Weights of a small GPT-style language model, trained from scratch on English Wikipedia: local attention windows, a variant of Adam for these matrices.
Each number is 128 + 24 x the weight over its row's rms, rounded and kept within 0 to 255. Layers, rows and columns count from 0. Numbers have three digits each. The size before them is the row's rms in percent of the matrix's.

# up: layer 4 MLP up, 512x128, rms 0.155, rows 196-206, columns 0-127
# down: layer 4 MLP down (transposed), 512x128, rms 0.143, rows 196-205, columns 0-127
up196 095:134124107136147125123123132134101081102108166134113131129186138147143163128143119131108125112176102094142126152154127113103125119158092168123116127126174085107145152113112088109110105136102112126133116153095110129134106065158088121138118093127164107121120104158101138221127120148144127117143106119128147126140171185100131151159122126115139115132106158153144134137185141154110113124136
down196 096:123116156116114087094135157171112136113087099157141139101118137153134104125110163156082135157142163125125158113125123157136112129113160164124119137110120127158106112139144124140165138039157127169165116163172130150120160127097137141141117120140092136097176138068126107092131132145128163139148125150126153126134109108122127132088138108152114139110137141146074125117096136080118112140095
up197 099:159154079128137067126117140111150110139133108138151125137108122140167130174119143134109166167117120060123101106094173148129093146139114091125107110157107146134136097148077169080156106136127131135125114152107108115109137124153130115080128135150145145107118133157139165137084105143142163117135130101117150142141195117129135133148110110107128112086126105143144124155134183128100119160116
down197 103:166123120070128167187132115153135127129092137150127132132100132152146151132117133112118118127125091100157152133125107116105146174144123139124169114131093137137149113142100109093115128128151153104159085128088123139126136091140120128123163130129124102114121169179168120141083118101127105119115154095113160137111154152180118086139199147121126103141096134105148141073140092154128104125154
up198 134:110131110127119121103121091092140108073124142143133194108185136089095147150126122171134155106146109124110135131123162109106144133096083120124111114105142143132131124093109090136138106137114135158158111138142143115131136107104173182153143087111145151166151150118157137110113157116114125207116148093164140122162123114137150125127134092145176134115133112122135139124132137132086076109129
down198 115:122109125133092125144138127110117111141132137097144141178130121134127149109078162131165141121056108169105109141172098149140127172125122115204131107088123058143133102143184158152147153154160149125092136140150138129158144126113106139117122164141117106125128102121116119165131120137082139113123131083124119120112133154169127107095142126130124121189126134116150115112146096127101142117137
up199 101:119199086156113127140142130160141097140147158121134147158125138109148107111131083138143139139123139117101099109108124154087141090145119107064138144131111109138081158125117141136092136147147120118118134147125143136108123123155142117114132113141136181181099139141145128127142098111130139128148100097145068136085098116139155152103124154131160156101173060144129107117150114129162099141083
down199 096:128116144159126137107128121131142099104148097120147097140059124122139105146148153077140150146163118118127115142159139048172136157111126117158121180115107102126125135128152182135145085103130154142110127125110131147121127126100158079154141122067109107113132129100146142139157148116147112146138147115154161161164110121102089116161136144107153078126118130148117127143137131144076103146144
up200 106:128130131157114131150133130119159091135171107113101142122127162119101102133120127118127147153149179066146107099076107087107128146164165112121117152165142124124140158119160149129117091134103146126122134075106149087154100129143118126084131121124148142102133145116130179125139153145151136188140096146126077137139133102124117125140116155117133155096185066131123133123136176129127150153100
down200 100:121082147147154128102145140142157147174122121121123110142125130185121142151147128086118125152147128127127116117118141133136125171139138043126141117107101113164122134157102190131101137095115133139141136126181147108091112161111159163139135129117119077111108137125099139147115159126114141163060113151142082098145136099119147129081103076139141125161132139107114128130122102130158117114116
up201 079:125054078172092137098081085121162119120160124142137155103100127089121151156149127154179130078095142138113174098143157124125138118120115121104126170115121106140121151114143099117145139152132108169115102137130142098137170122111157149121130140170140143127138141130143128175112151138091117109120133132091129109096095134152081156121104112158112140127143167131118146144130133074129120142145
down201 088:155173151070130091114146101167103116155131145097128116149124141140130160124101138106101108139154137160110087104108086122122131168169138129120094133169131161141098138146098165114116151086113109112108143077155116117114131121180134143086102145117105123119138109170117125131171119160111148145162135099143076115143138121153129139136148132087119131106158115126144164110155137146120102180154
up202 101:124150104101140136120136132107160154140166144137141121201148133088152116132138087135115120140107150139117150116137120155132133075127122132112068092118115134143096178127140131142154149128124103103115119137126184120150101126128095118093132145118158139137103103116097118153114135149137120134182134123150144157114152139136202142125122182114169125069121097101128185138124148123117103154113
down202 095:150145145114120102119158128081148149095115126141147159147123173153099144140132194142123110160132145149150097127106145097107175139093132133103153145132084115105144099086109120161104148136132153151136132125123111086121113125122153111137210145113092143133116100141134153143124126128113147097114132118177129163145093138128096128125107103088176117119109141121120112114126104134158179081100
up203 094:104147109128113060141087073082144121105128153132154162183103108109117110155134097128147101113132153139083147084115162111114152101147119165109119129136143127122076123159131165115092092119146123133122151122136144159105137135192129135142135135111147181138121126094134113113120127116097131118189133135129140134107154128151114129103126127114161113136114115125129156150103145141126162198129
down203 103:082136140157179182127144161177110163163125099128155074109149143128116148103099150081137122111135097112146115131121126116149108120128169125156155187127116156121151143156131152114132170097055100118112118149112148071139118134136122126111112124113110095128112106173095161105156137101124162117124124153109124146129145138099131124132133120154111112123142157152088126088143147115126150142119
up204 100:126147124114095076153141114066122143113123149158117132159104128157130137127133127109104084087151162138085124118201118183088154140155094158102107124139140109135111151122139126145058121123111143133148106159120132135135109073150091144123115120134118120111145118146135134179129137148141117122131101120135122104141142125150117163161133136076165126107110117132113185118153134146140126178122
down204 097:107084136145145114120141128175112127135163088132151162073132105124123084121097186115135192116114114159090158130136099136140101127136155141138149148123129140144131108106142175134138162112139151114113134118135141102142159080113122138113111123123119122149128141124128069109144142106164127158112130101107124139140117131141142108118152109170158167115124184130041127142117128097148122089136
up205 108:182141112128118129137135115099133071150136081151131154157177124126130165119172145097153105106111153115113094073124121151139122137144137134118129108147091130125140107125118124143089118141121138114138111137161096099081129111138141137176115196133112106094132133152094097162143124074152107122157143137138120110116211132120110122117115129120126133123128143116152130134150114170078116167132
down205 112:119119130115146083105117144117149108136122124130128146166118102151137142111125148099128151109093109108106089077131116087147134167124188128162136099151140122112148119156129129076080105117124176097121108136158134129137106129094141117155107113108125083113093118133100151148165117137139164133171166109142129190154143126089148120186125143131089144112112151146106122144155130090154124114164
up206 101:123100143107141097116141097151083108124173099069150131107166134089112142153144123153143082152120164133139133124152105116149132124132132106115092104093131113148114158139164104162103134137116133155172137135150166104152146130102126141148123153141111140121146154185164107107107119128101157144109113180160074093126115136110124149160090115131131105140144067118140125121164119115104097125165